{"num_hidden_layers": 8, "hidden_size": 256, "num_attention_heads": 8, "num_key_value_heads": 4, "head_dim": 32, "intermediate_size": 704, "vocab_size": 1024, "hidden_act": "swiglu", "norm": "rmsnorm", "norm_place": "pre", "norm_eps": 1e-06, "positions": "rope", "rope_theta": 10000.0, "rope_fraction": 1.0, "qk_norm": true, "attn_scale": 0.177, "bias": "all", "tie_word_embeddings": false, "parallel_block": false, "init": "normal", "init_std_qkv": 0.0421, "init_std_o": 0.0105, "init_std_up": 0.0421, "init_std_down": 0.00635, "optimizer": "soap_variant", "learning_rate": 0.00434, "beta1": 0.95, "beta2": 0.99, "weight_decay": 0.082, "lr_head": 0.00666, "warmup_steps": 109, "schedule": "wsd", "decay_fraction": 0.874, "decay_shape": "pow", "final_lr_fraction": 0.0, "batch_tokens": 32768, "max_seq_len": 1024, "doc_mask": true, "z_loss": 1e-05, "train_tokens": 224200000, "max_steps": 6843, "dataset": "wikipedia_en"}
Each number is 50 + 10 x the weight over the matrix's rms, rounded and kept within 0 to 99. Layers, rows and columns count from 0.

# v: layer 4 attention value, 128x256, rms 0.133, rows 112-127, columns 64-127
# o: layer 4 attention output (transposed), 256x256, rms 0.124, rows 208-223,240-255, columns 64-127
# gate: layer 4 MLP gate, 704x256, rms 0.142, rows 0-18, columns 64-127
# up: layer 4 MLP up, 704x256, rms 0.144, rows 0-18, columns 64-127
# down: layer 4 MLP down (transposed), 704x256, rms 0.133, rows 0-18, columns 64-127
v112:35 53 52 46 58 68 61 34 58 59 34 37 35 64 38 58 61 65 51 56 56 50 48 37 45 58 43 52 41 58 53 54 43 42 62 49 47 31 59 45 37 49 45 51 48 41 47 54 60 47 43 42 47 51 38 54 28 44 34 57 52 54 46 41
o208:35 57 57 61 39 33 59 49 50 56 54 48 39 49 39 67 68 57 47 25 39 62 55 49 48 46 63 45 37 63 52 60 49 44 46 41 65 58 54 57 51 56 45 64 46 61 54 56 50 55 51 48 43 55 52 37 52 39 53 65 51 55 55 64
o240:54 51 38 52 36 62 32 57 61 59 46 61 54 48 45 34 50 51 58 58 62 47 49 54 67 60 49 41 54 46 41 41 51 69 60 64 42 52 46 55 46 42 35 49 49 35 52 53 70 42 50 58 40 31 55 53 43 55 44 50 47 30 40 49
v113:59 55 51 57 44 56 36 51 51 38 47 44 37 55 57 53 65 64 56 65 55 51 43 56 62 47 50 60 61 58 56 49 38 52 49 44 45 58 43 54 56 59 42 49 42 62 62 42 54 52 55 64 47 50 39 45 49 68 61 54 44 51 52 43
o209:51 57 52 50 60 58 58 33 45 44 34 51 45 63 54 49 45 50 39 46 56 40 54 46 44 53 55 46 49 43 39 41 58 43 45 50 53 63 42 58 47 57 46 45 61 50 41 46 45 59 51 48 48 62 50 59 50 39 48 54 42 51 54 55
o241:19 37 39 40 51 42 43 58 41 65 57 48 41 63 53 62 44 41 56 48 51 57 37 45 50 53 71 43 42 56 36 54 46 54 61 45 57 51 52 53 57 47 50 42 48 38 51 57 45 51 48 43 36 45 61 42 41 64 49 46 52 54 49 45
v114:52 47 60 50 29 51 51 54 50 40 46 70 56 57 59 50 44 60 59 45 55 53 51 35 48 53 59 56 56 36 50 39 54 48 50 58 59 58 61 56 66 47 59 46 49 50 58 55 52 51 47 41 65 51 63 50 45 35 52 66 40 40 39 52
o210:24 52 40 41 67 43 41 66 48 46 43 49 47 49 47 44 45 69 56 37 55 37 32 50 70 42 48 37 45 48 50 36 60 39 57 37 53 60 43 43 44 49 58 32 49 45 41 39 46 49 51 42 41 54 29 76 47 57 48 34 72 35 51 62
o242:57 64 68 57 55 43 48 34 47 51 71 37 65 46 43 58 57 53 41 43 58 89 56 40 56 62 30 40 50 68 32 54 47 67 32 54 40 54 55 46 51 64 27 50 46 47 40 59 50 44 46 52 36 42 57 43 59 44 50 52 37 46 31 47
v115:53 53 41 46 50 28 60 35 55 70 52 58 53 50 38 42 49 47 49 49 43 44 60 54 46 55 46 39 35 53 41 51 55 47 42 35 55 42 45 59 48 34 55 44 54 42 54 58 44 30 56 36 49 48 63 41 49 48 35 34 41 64 53 52
o211:61 41 55 56 29 51 40 44 53 56 61 51 47 41 54 52 50 38 38 37 36 53 52 62 46 39 47 62 65 43 67 61 44 56 42 67 61 29 54 45 39 52 43 50 28 48 45 67 49 53 49 63 55 47 63 44 54 47 62 45 58 35 56 37
o243:56 59 46 40 48 47 50 37 59 26 60 54 45 66 39 44 47 56 74 44 59 60 55 35 50 34 50 40 46 47 61 38 61 53 42 52 51 56 47 53 52 49 32 59 60 65 42 48 36 62 57 42 40 51 43 61 50 58 46 40 40 68 34 35
v116:42 57 52 51 42 44 47 58 67 61 47 52 47 48 47 61 41 41 39 46 51 52 58 47 55 50 54 57 42 41 44 37 49 39 40 41 60 59 50 31 56 49 60 43 48 55 43 58 62 54 53 47 52 47 35 46 41 46 58 60 47 41 43 66
o212:52 62 46 31 49 56 51 38 45 32 64 43 41 33 49 72 55 54 51 51 62 58 50 43 70 57 52 41 49 66 66 46 51 36 73 31 44 59 51 60 62 66 43 59 47 73 49 45 67 35 53 44 44 60 30 29 63 44 24 31 49 49 51 39
o244:53 37 48 43 58 42 49 40 37 37 37 58 48 59 64 45 50 32 52 37 51 60 41 62 39 45 42 51 46 56 47 56 45 55 39 46 30 34 52 55 39 37 51 64 68 41 48 61 56 55 53 53 47 41 65 40 39 46 46 49 54 59 37 52
v117:57 47 48 45 58 49 69 53 61 39 55 61 56 50 54 46 56 49 47 42 62 37 51 38 49 49 58 61 54 47 34 69 32 48 45 43 54 49 30 57 50 51 65 49 62 51 45 44 51 53 44 45 48 48 50 36 43 49 52 43 50 42 39 50
o213:57 42 56 64 45 50 44 39 58 56 39 46 42 45 47 52 40 45 41 52 37 45 37 44 53 66 45 45 48 52 54 36 51 63 49 53 39 58 47 41 54 51 35 58 46 59 54 37 49 53 59 49 64 64 21 54 60 58 52 45 56 60 38 39
o245:41 62 59 38 54 61 68 38 37 30 49 48 46 45 61 62 55 74 56 55 50 79 61 47 42 45 58 51 54 36 47 58 65 55 61 36 43 29 62 60 42 24 38 41 47 45 54 56 45 56 43 52 49 55 44 59 41 51 40 52 58 27 65 80
v118:58 54 49 45 45 46 54 25 58 52 61 51 65 42 56 57 52 45 40 58 53 57 57 48 61 52 42 48 52 57 57 32 50 46 48 49 46 67 65 45 39 53 38 41 48 59 45 46 54 57 60 42 54 53 51 28 49 54 57 56 44 32 58 47
o214:58 51 56 56 41 51 48 41 56 60 42 41 53 64 54 46 31 53 70 60 60 39 59 61 59 49 44 53 46 33 41 61 36 59 40 48 31 46 39 76 60 56 61 51 61 49 52 42 51 48 45 48 47 44 51 50 28 52 51 54 39 60 42 47
o246:43 54 52 49 61 41 43 60 30 48 60 65 51 47 43 41 42 55 51 42 54 42 51 51 50 52 65 36 54 55 61 24 53 46 51 59 61 44 53 45 26 50 38 55 49 40 54 46 60 38 66 66 59 63 52 59 55 35 59 42 62 56 57 48
v119:51 49 57 53 57 55 44 34 50 45 41 56 50 45 52 52 38 60 42 45 47 55 51 68 60 46 51 53 43 58 46 56 44 43 47 51 46 60 56 49 46 36 55 56 43 42 45 47 47 56 70 40 55 49 41 37 56 61 43 44 47 43 30 42
o215:62 40 50 51 60 43 29 43 67 37 55 52 50 70 50 35 64 50 40 32 57 42 55 55 44 62 56 29 46 43 55 47 62 32 63 41 42 44 27 41 55 46 51 50 53 59 49 57 45 51 51 63 53 39 66 45 44 39 44 51 54 45 56 42
o247:45 66 63 63 50 48 55 70 35 56 39 54 32 40 38 59 44 49 57 68 54 33 44 41 60 50 46 35 52 51 37 51 55 53 54 45 55 48 56 52 50 51 55 33 52 48 60 40 67 46 36 42 34 44 36 46 35 45 24 72 49 52 64 56
v120:50 61 44 53 55 47 51 49 48 64 55 48 51 47 38 50 46 44 35 42 53 61 48 52 62 48 62 43 62 52 54 70 65 53 44 59 58 48 39 47 37 55 70 61 44 57 59 64 38 46 48 53 41 52 61 52 46 52 51 58 52 71 47 50
o216:38 48 39 48 36 55 60 36 32 66 60 30 26 49 53 55 52 41 55 44 30 77 54 43 36 38 41 42 41 42 42 42 44 38 59 44 43 27 52 58 48 46 57 42 47 43 57 39 46 42 59 29 53 47 60 30 55 56 59 51 56 65 55 43
o248:56 55 47 47 46 50 58 71 44 41 35 53 51 42 55 45 57 39 59 48 57 46 65 64 60 49 39 43 57 47 50 33 49 52 45 68 55 54 75 54 46 51 47 63 52 48 52 50 47 37 39 45 55 43 35 58 56 39 39 47 66 45 49 46
v121:39 67 41 37 63 45 50 53 49 53 57 55 40 39 54 55 53 61 43 67 56 45 30 49 39 42 31 52 57 51 50 53 57 44 66 58 46 39 54 45 61 52 42 61 47 47 51 41 58 57 53 52 65 50 50 42 55 43 45 52 36 60 66 46
o217:41 32 35 51 62 56 51 52 61 51 46 47 54 53 63 51 56 49 57 37 48 52 57 41 36 54 57 44 43 63 64 44 44 38 41 38 64 57 44 61 73 66 66 56 54 41 39 57 53 50 50 62 43 55 71 44 40 54 41 55 49 53 54 51
o249:64 60 66 69 29 53 52 54 33 54 46 51 71 48 51 48 56 54 57 58 61 51 70 36 51 57 55 46 50 28 43 52 69 48 52 60 45 58 45 38 35 42 46 36 45 59 38 46 58 42 43 43 51 36 53 61 41 61 44 41 48 60 41 47
v122:40 58 50 43 51 54 47 64 53 54 50 55 44 64 52 50 40 58 56 39 53 46 56 54 40 60 44 46 45 40 44 58 46 58 50 40 37 50 49 61 52 57 42 47 55 48 55 42 56 56 66 58 55 65 41 41 54 55 52 43 55 61 51 44
o218:59 51 43 56 63 52 46 40 62 55 52 24 55 49 56 51 56 44 56 47 61 54 42 38 56 46 43 51 51 45 50 46 41 49 59 46 51 54 51 47 71 50 42 54 55 44 50 47 50 23 51 57 37 54 56 56 55 68 54 55 26 55 38 43
o250:48 56 52 60 49 48 45 75 55 44 61 60 45 52 44 44 43 38 45 58 52 42 45 42 44 43 47 51 50 44 56 51 66 62 46 50 51 40 63 43 44 49 65 50 49 73 56 57 66 65 42 42 47 35 56 42 47 59 62 53 48 49 71 42
v123:41 59 46 49 55 49 43 45 41 49 61 48 70 46 56 57 46 50 48 59 49 48 56 57 55 45 59 61 57 44 48 54 50 63 51 44 50 74 38 55 59 50 40 45 57 47 55 56 56 43 48 54 44 51 38 61 49 49 41 42 52 42 56 57
o219:62 50 47 57 46 52 45 61 54 52 47 57 46 34 68 42 52 39 54 53 41 41 28 52 44 50 55 54 47 42 56 49 44 60 52 56 42 39 35 51 34 49 48 47 59 51 49 59 61 62 77 51 53 27 70 29 31 52 55 40 66 55 39 53
o251:58 52 56 46 46 58 63 52 48 49 50 30 52 57 53 45 48 56 36 38 64 51 46 43 44 42 53 57 65 44 44 47 49 38 53 33 53 38 46 30 38 39 54 54 39 59 49 60 44 40 50 42 52 50 46 38 70 45 42 33 55 44 68 42
v124:43 42 47 45 64 48 46 49 67 55 46 58 57 52 49 49 37 42 63 31 49 52 50 50 43 48 41 42 50 54 37 50 42 59 53 50 52 64 42 65 39 46 49 40 44 59 57 42 56 53 43 60 47 60 51 63 67 41 56 44 52 46 55 45
o220:54 73 44 65 37 57 48 44 42 54 60 55 45 38 45 45 50 48 56 58 37 41 61 43 41 61 55 71 56 42 50 61 55 47 36 52 59 53 49 45 49 52 52 48 51 72 53 45 47 37 60 32 41 63 30 52 49 41 42 45 46 45 33 50
o252:46 53 64 53 51 51 45 65 37 56 28 42 50 62 42 56 42 54 30 51 70 37 45 52 42 47 40 53 57 50 54 48 60 51 47 45 67 46 64 33 63 47 60 51 44 39 40 45 50 46 40 61 63 42 52 62 47 49 40 49 74 55 42 38
v125:52 47 58 42 37 55 63 32 31 49 63 54 48 62 59 57 54 44 50 54 55 47 47 48 56 41 70 55 55 39 42 34 38 66 44 41 51 55 46 64 56 42 42 41 57 60 42 42 50 60 53 49 68 63 50 73 35 68 59 52 32 49 51 46
o221:74 60 56 50 23 57 54 62 63 47 40 45 53 56 48 45 47 48 45 65 69 53 49 34 71 48 32 45 51 50 54 52 57 48 41 63 65 50 49 47 50 53 44 46 55 54 57 37 44 62 78 32 51 40 51 46 56 53 45 41 52 53 48 47
o253:50 55 38 53 50 38 38 44 53 52 62 40 53 48 54 41 50 51 46 50 55 46 42 69 49 59 55 52 35 64 48 53 59 65 48 54 43 54 57 40 54 49 48 54 40 53 49 47 48 54 43 60 45 37 56 40 43 49 49 64 55 50 62 48
v126:56 53 54 50 43 42 64 56 50 49 43 51 59 44 42 55 43 42 43 53 38 35 54 52 53 45 55 37 60 49 54 56 53 47 45 52 55 44 51 48 59 44 56 57 60 25 49 35 59 50 43 50 45 50 34 39 23 55 44 43 59 56 45 47
o222:56 37 53 69 54 54 50 50 52 54 52 69 64 47 50 49 58 37 48 56 53 44 44 50 47 53 59 53 54 42 49 49 61 46 45 57 49 62 46 39 45 63 50 44 43 58 46 66 35 39 41 51 58 37 45 46 67 47 59 57 46 54 51 65
o254:49 46 21 55 50 51 55 68 64 58 59 49 61 46 52 48 58 61 54 41 54 73 46 45 46 55 61 48 39 66 44 59 39 74 48 53 49 52 61 53 55 36 47 45 38 49 59 48 56 62 59 46 28 50 64 63 47 62 68 47 67 54 51 50
v127:47 42 60 54 43 44 52 50 50 60 53 43 46 52 37 68 62 48 38 60 56 52 62 43 42 45 49 40 41 54 41 51 50 45 62 47 45 51 68 39 37 62 46 46 47 49 49 59 43 41 53 67 55 48 71 57 52 42 52 50 67 40 59 61
o223:39 43 54 45 63 56 49 38 55 57 43 44 55 56 45 57 44 59 48 49 44 50 44 56 48 62 43 26 58 45 54 53 55 33 51 48 50 43 54 51 54 53 60 38 45 54 45 39 42 54 42 43 43 69 42 44 50 52 63 64 46 51 59 56
o255:59 56 42 48 70 54 50 43 49 38 61 50 59 40 48 31 51 43 49 45 47 29 57 57 50 38 45 64 48 45 51 52 47 71 51 36 50 53 44 52 60 49 53 51 57 36 29 57 58 66 41 35 63 43 50 46 56 41 58 50 48 61 48 45
gate0:54 58 39 68 45 22 51 46 68 66 56 53 62 69 51 52 47 51 34 51 56 42 49 52 59 53 51 47 38 44 37 46 38 60 38 44 55 42 60 60 65 50 47 68 65 56 61 48 53 29 53 58 55 42 48 32 52 71 51 41 52 60 47 62
up0:67 44 45 38 60 53 46 53 41 45 56 51 70 48 59 53 49 76 58 49 58 49 53 52 56 44 56 54 41 46 50 48 52 67 43 60 40 44 47 47 55 55 68 67 58 30 46 62 45 47 52 37 57 44 70 37 35 40 44 53 44 56 47 47
down0:57 47 44 51 53 46 39 42 31 40 52 36 52 31 44 44 52 35 45 34 64 50 47 49 32 47 36 40 53 28 33 52 55 53 64 67 57 53 39 44 66 56 41 38 55 49 46 41 41 67 53 43 51 75 45 66 47 44 37 45 54 48 63 63
gate1:56 46 44 48 54 46 62 50 55 55 39 40 43 31 57 56 40 48 64 44 35 71 44 47 71 47 38 53 41 43 38 62 45 40 59 61 63 40 52 65 62 49 56 46 44 31 75 35 39 50 49 58 61 44 44 56 48 47 52 63 40 42 59 50
up1:51 43 47 46 39 46 56 46 59 39 34 47 49 47 57 39 53 50 64 52 47 51 32 48 68 48 44 52 47 40 54 43 38 46 59 54 53 35 60 61 64 44 47 31 48 60 64 51 41 47 46 53 58 52 59 62 43 51 69 40 63 48 52 42
down1:57 40 56 68 52 47 61 53 38 39 67 49 49 45 73 45 46 63 49 52 46 37 47 57 47 56 50 52 72 47 59 48 36 73 61 53 71 35 59 54 71 49 58 39 63 38 56 55 50 68 54 29 56 51 44 49 44 42 49 55 77 59 54 48
gate2:32 49 54 46 40 38 72 52 55 47 31 49 38 40 50 53 41 35 43 38 55 43 35 55 71 73 47 46 40 52 31 39 69 55 51 59 51 54 37 61 57 45 56 53 57 35 51 46 68 72 55 44 39 36 40 49 38 52 41 53 49 53 29 57
up2:55 52 46 51 41 43 34 44 62 47 44 51 44 41 52 45 37 31 54 39 36 41 49 48 57 40 51 53 47 51 48 55 51 52 65 55 64 35 31 45 58 39 37 60 43 41 60 60 43 54 57 48 45 51 31 47 56 46 55 42 44 40 50 58
down2:34 61 46 46 48 38 57 23 59 64 50 45 64 43 42 65 33 47 52 39 57 44 47 57 32 54 48 39 32 42 51 53 56 38 57 65 39 60 38 55 53 49 43 58 44 48 29 48 49 47 49 38 54 64 60 41 30 68 49 49 50 41 52 33
gate3:32 51 48 41 45 76 38 46 61 48 34 39 50 67 52 51 41 39 56 54 37 47 57 50 31 52 59 41 42 74 60 53 45 67 36 56 62 35 55 54 53 53 56 35 40 69 46 47 42 49 48 57 55 48 51 35 44 39 64 55 47 76 42 56
up3:71 48 55 57 35 39 51 37 56 62 69 44 60 40 57 40 56 58 46 65 34 52 53 24 64 37 46 54 62 42 60 60 47 64 44 50 37 50 55 43 46 53 71 56 63 49 55 36 67 48 47 56 53 56 60 43 58 52 49 38 56 50 56 60
down3:51 53 49 36 42 43 40 57 52 42 58 46 46 61 38 56 42 44 33 44 56 68 49 59 64 38 54 41 50 35 70 46 42 35 62 50 40 38 41 42 60 41 30 68 69 41 53 59 64 42 50 53 41 52 67 56 61 61 51 44 39 43 45 49
gate4:39 74 52 39 54 47 58 63 53 52 49 24 67 57 41 55 43 60 60 41 45 59 28 50 44 66 53 46 41 44 73 48 67 49 39 62 57 36 62 53 55 62 59 49 61 41 48 45 36 49 40 50 50 53 46 42 35 42 39 59 48 42 48 44
up4:49 39 58 50 56 38 61 60 43 60 45 58 52 45 39 47 49 45 52 42 47 35 50 39 54 49 49 48 61 35 57 53 47 56 56 42 60 72 55 45 57 65 58 44 57 45 61 67 50 68 81 51 42 45 39 50 64 51 36 49 40 42 42 47
down4:64 59 56 51 77 56 35 44 68 42 44 49 53 57 59 58 55 54 63 49 71 53 57 48 52 51 25 50 59 39 54 47 53 53 41 53 34 63 61 33 58 46 37 30 47 44 59 45 53 37 50 46 43 53 47 29 54 44 59 40 51 34 58 59
gate5:56 45 67 51 53 55 42 35 61 57 58 45 52 41 48 53 46 47 49 37 38 63 37 61 30 46 62 40 43 59 50 27 51 53 37 62 50 44 46 49 51 63 37 62 38 42 51 55 28 53 54 49 49 50 62 44 65 39 55 55 58 62 41 56
up5:33 42 64 47 48 52 60 49 58 56 53 52 58 39 45 50 67 52 79 56 56 48 68 45 55 57 48 47 48 61 50 55 48 43 54 57 67 48 55 66 46 56 61 34 43 28 74 67 50 50 47 40 70 55 49 60 44 44 59 51 56 45 56 62
down5:55 53 51 59 58 57 33 59 33 53 62 48 52 43 40 42 36 36 59 42 36 44 47 58 52 54 58 53 66 54 45 43 56 58 56 60 52 42 51 34 51 54 56 47 61 49 60 54 46 46 61 59 46 61 50 54 53 39 59 42 44 58 44 48
gate6:43 45 52 50 45 49 48 53 54 51 53 64 47 48 64 51 68 59 47 53 43 50 46 73 59 55 59 52 46 43 48 57 36 41 60 49 75 50 65 54 58 42 34 57 46 65 52 37 50 48 44 59 42 43 47 68 48 49 53 47 67 44 51 51
up6:47 48 61 41 54 26 56 41 52 51 56 46 39 69 53 65 51 46 42 52 67 42 56 50 44 53 55 62 41 39 34 44 46 46 54 42 59 67 62 49 57 79 43 55 51 46 45 43 58 50 57 65 40 43 45 36 61 34 56 70 40 50 44 54
down6:54 41 40 40 57 53 51 39 54 40 52 50 41 32 45 40 55 45 62 49 60 47 46 48 38 42 34 49 28 26 33 40 49 43 29 45 52 47 55 50 66 53 51 38 61 43 41 42 39 47 65 46 68 51 56 46 65 41 60 38 64 61 43 43
gate7:61 49 35 58 45 37 55 51 53 50 31 58 47 34 63 30 64 60 59 58 56 56 49 50 48 43 49 61 51 35 47 34 49 56 57 44 50 43 54 43 42 43 26 47 51 54 52 48 50 58 58 22 44 56 58 37 46 50 52 36 35 52 39 40
up7:62 49 43 56 63 55 71 43 60 47 41 54 37 39 57 61 55 53 38 48 49 40 62 53 57 37 39 60 55 36 65 47 26 37 40 63 55 34 47 58 46 48 40 43 54 48 55 75 61 58 56 39 34 43 51 48 49 45 53 42 46 50 56 45
down7:60 51 52 56 73 51 66 44 54 53 71 58 71 43 58 60 33 57 36 48 45 57 67 53 44 62 64 25 66 46 66 65 29 56 56 46 50 64 49 50 37 62 30 49 71 53 49 46 58 53 49 65 64 58 45 36 34 51 56 46 53 43 68 51
gate8:58 46 44 77 57 48 60 53 46 49 54 43 43 47 41 52 45 57 43 59 55 56 43 54 39 57 58 41 35 40 52 62 44 52 44 70 52 48 36 47 68 54 63 41 47 40 47 71 54 51 40 37 35 51 64 53 52 49 63 54 52 48 45 45
up8:58 66 43 37 55 58 53 52 60 47 53 50 51 48 59 45 44 42 31 46 54 63 53 43 61 51 58 60 51 45 48 49 45 55 34 38 46 61 56 46 43 60 30 55 64 53 35 49 49 47 47 78 58 57 27 58 17 77 41 85 59 51 41 35
down8:59 50 36 43 65 60 55 29 37 41 39 32 63 71 52 41 38 47 51 44 52 67 49 41 51 50 60 57 58 55 54 48 56 46 59 33 33 50 47 53 51 45 62 62 56 45 61 48 45 45 43 59 75 30 52 49 39 46 53 17 40 26 50 55
gate9:48 58 60 70 49 32 64 58 54 67 50 41 52 47 56 67 44 60 39 48 55 68 50 47 43 58 57 43 48 57 34 53 50 39 60 58 43 55 52 45 63 44 48 31 43 55 51 57 56 48 57 47 62 45 50 34 40 47 46 47 35 57 49 45
up9:42 43 71 30 56 62 46 53 32 74 49 51 36 37 40 50 46 41 49 61 47 45 51 52 64 48 59 53 49 43 56 47 47 45 64 41 54 56 39 37 42 45 39 56 41 27 39 41 46 53 62 51 54 53 42 50 55 69 34 61 51 52 70 49
down9:44 47 23 37 31 44 49 40 49 44 45 46 49 53 60 58 51 46 50 46 41 64 37 54 32 40 43 39 58 63 50 61 49 57 39 28 55 55 40 58 73 56 58 39 47 62 72 49 51 39 29 50 57 66 42 52 58 45 54 50 43 59 34 72
gate10:39 50 49 60 71 41 35 37 61 63 78 38 48 59 50 59 44 35 56 53 58 58 37 49 58 58 58 59 47 66 65 54 45 50 35 59 59 40 29 50 54 60 48 49 60 64 37 46 71 45 46 46 37 56 51 57 51 46 49 55 50 49 65 46
up10:61 61 55 36 34 31 49 73 38 38 46 41 33 45 45 54 39 53 37 43 37 52 56 60 29 55 37 59 42 55 44 33 53 53 49 48 45 72 56 50 42 65 54 31 51 56 45 58 49 45 60 44 57 39 62 67 46 50 57 31 61 57 28 45
down10:55 34 38 59 65 59 61 47 62 77 54 57 38 50 45 70 55 41 49 54 64 62 38 34 51 56 50 46 48 44 56 48 51 45 43 59 62 48 58 61 49 41 49 44 52 58 55 59 40 41 50 67 71 60 46 69 53 52 53 49 62 77 46 59
gate11:41 53 56 57 44 55 51 51 36 54 70 39 51 61 49 34 61 43 44 37 55 63 45 48 42 62 45 40 72 56 56 59 41 66 43 61 37 43 46 34 35 50 59 50 60 43 55 51 55 55 42 59 58 55 53 60 56 57 41 67 56 72 44 50
up11:58 45 48 40 50 67 37 51 54 68 51 60 33 52 65 66 43 50 43 56 39 38 62 33 30 61 35 45 39 50 49 49 59 60 55 47 42 35 44 65 51 54 79 45 53 37 57 61 43 40 32 47 49 46 45 43 48 47 81 52 56 43 41 39
down11:51 35 44 46 26 46 48 64 51 30 48 45 43 44 50 59 48 41 57 54 45 45 54 53 39 34 63 49 52 52 42 39 46 45 47 44 54 48 43 57 50 49 55 67 48 66 62 38 43 34 51 57 48 61 51 64 40 43 65 43 45 36 53 63
gate12:35 49 49 46 48 39 44 50 51 55 57 43 45 34 49 33 42 44 53 58 62 60 52 58 49 56 43 41 29 63 62 48 63 51 63 49 75 38 41 42 47 43 55 41 57 44 59 59 37 55 40 34 34 60 63 44 58 35 62 63 46 49 38 60
up12:35 52 48 52 66 62 64 59 51 56 49 63 52 49 51 39 44 56 51 53 67 53 50 35 75 55 23 43 61 47 39 39 46 63 55 34 61 50 59 57 52 46 45 49 61 33 55 43 42 46 45 53 30 65 38 47 60 48 54 34 61 24 42 44
down12:28 48 55 59 62 53 46 37 53 37 53 48 54 57 48 47 59 51 62 56 53 52 61 59 61 38 30 53 48 46 51 54 46 41 44 47 40 61 48 48 41 47 47 65 55 23 41 43 54 50 36 53 29 28 27 60 57 34 57 54 53 50 41 43
gate13:52 48 62 36 41 70 61 48 40 57 58 43 55 60 62 56 55 49 57 46 52 50 44 30 55 48 60 47 58 52 51 67 43 50 56 50 46 58 51 32 38 65 52 43 51 35 53 49 56 58 52 43 42 32 55 36 52 40 52 54 49 34 46 56
up13:46 51 50 43 45 46 64 47 51 72 51 49 58 60 71 50 56 74 60 61 50 56 65 56 50 67 54 45 56 24 58 73 20 54 48 38 48 48 47 32 60 51 52 40 57 45 49 39 47 50 58 50 36 47 59 47 44 58 63 61 48 55 47 51
down13:50 33 51 47 47 55 54 50 62 52 39 24 51 55 61 52 51 61 63 47 55 53 70 39 57 66 69 47 36 29 60 40 47 41 45 47 44 43 40 40 60 55 37 58 58 39 57 49 52 55 71 49 49 44 44 50 61 37 54 70 41 63 47 53
gate14:54 42 55 56 51 49 43 52 50 56 53 30 50 56 66 50 43 45 49 44 56 59 51 54 43 41 52 36 50 49 44 48 81 71 51 41 44 65 57 46 54 37 71 72 61 61 32 59 48 46 47 53 52 60 30 50 49 47 66 57 45 40 36 48
up14:53 39 32 60 57 34 70 46 43 59 55 38 43 49 49 52 44 58 52 52 48 53 36 60 38 41 58 47 45 54 57 55 53 46 46 53 57 58 69 28 63 62 52 49 55 63 46 85 45 30 32 35 23 45 47 58 40 61 40 66 56 28 65 61
down14:43 45 58 37 62 73 43 51 53 34 38 41 53 47 60 37 35 56 59 56 32 54 47 52 53 65 44 65 51 52 68 35 56 37 39 49 54 41 32 39 56 62 45 54 47 54 44 53 53 45 47 57 46 47 45 45 46 35 34 53 36 56 50 50
gate15:61 59 37 49 49 41 43 43 48 57 50 36 52 53 46 53 48 63 55 49 58 43 43 34 55 60 31 52 54 58 53 56 49 52 27 54 44 34 45 46 59 42 69 56 45 46 51 53 29 59 56 37 51 49 49 54 51 33 48 37 48 48 31 59
up15:45 47 39 48 58 32 59 61 64 48 51 52 60 59 43 60 57 56 65 57 39 38 52 49 32 50 37 59 50 57 48 52 64 67 62 52 43 60 61 60 53 52 58 49 42 40 41 51 41 70 40 69 47 57 42 55 53 44 46 62 67 55 41 43
down15:60 39 65 54 66 55 42 53 48 59 36 80 48 47 35 45 51 59 47 53 58 46 51 40 58 43 63 52 47 60 44 51 53 44 74 32 50 45 64 64 59 49 62 56 31 50 53 49 54 46 54 34 31 77 49 47 67 36 42 46 63 54 50 77
gate16:52 52 53 57 55 71 55 73 57 62 49 55 46 58 57 40 56 42 33 37 58 64 61 52 67 57 58 47 45 58 54 56 52 44 56 36 49 58 62 44 52 55 50 63 45 51 38 45 61 41 54 48 51 53 29 46 43 28 39 70 41 48 49 43
up16:58 47 53 37 29 52 51 54 43 53 41 39 50 44 62 48 45 52 33 60 45 67 53 54 58 54 55 63 39 51 66 48 47 54 59 42 51 58 62 41 45 32 65 44 50 46 44 55 49 44 34 59 40 63 55 38 45 68 62 25 51 57 40 49
down16:45 58 50 55 55 53 49 44 55 63 64 56 58 47 38 55 42 55 52 32 47 60 44 60 54 39 53 42 55 66 44 55 41 64 59 58 62 58 46 55 45 51 44 31 45 51 55 47 50 50 37 51 43 49 61 42 43 52 48 59 62 37 59 41
gate17:48 52 62 18 56 57 58 57 40 55 52 52 56 42 42 45 46 36 61 65 51 57 52 47 28 31 32 52 30 50 41 53 41 49 50 40 32 47 47 52 52 40 53 59 39 42 59 55 59 55 32 49 54 42 44 37 62 38 40 48 24 55 18 41
up17:56 58 53 46 55 36 51 54 44 44 51 53 51 36 52 47 59 43 49 55 41 52 62 41 60 66 50 46 41 56 47 67 49 46 51 58 47 57 45 51 66 44 67 42 57 58 48 40 42 45 47 35 52 45 47 53 49 42 23 58 50 48 40 36
down17:41 31 33 57 50 39 33 44 48 52 49 75 39 41 61 43 34 25 51 43 50 45 54 41 42 50 49 57 49 60 53 40 47 66 32 53 43 57 50 41 54 42 28 66 51 47 48 65 44 47 33 53 55 56 32 44 43 61 44 53 35 72 40 69
gate18:40 55 40 54 52 59 57 49 58 58 56 39 33 58 27 44 61 36 55 56 31 61 72 56 45 31 28 40 53 68 53 52 34 52 45 56 37 55 42 46 53 44 48 47 63 48 42 60 54 65 61 54 49 41 54 52 56 46 54 35 53 46 39 55
up18:41 41 57 63 30 47 61 57 47 44 38 51 50 51 51 49 62 44 60 52 62 34 46 40 72 70 56 39 74 48 38 44 71 49 53 44 36 49 70 58 47 66 54 61 61 63 51 55 42 41 62 39 44 61 68 68 33 62 48 51 51 44 41 51
down18:38 42 57 48 49 38 39 36 48 42 39 63 39 55 48 70 58 64 46 52 64 56 35 47 60 42 42 47 33 51 45 59 60 41 53 59 34 55 40 44 28 48 47 46 57 55 42 42 51 64 48 46 64 44 43 57 64 44 41 53 32 64 52 64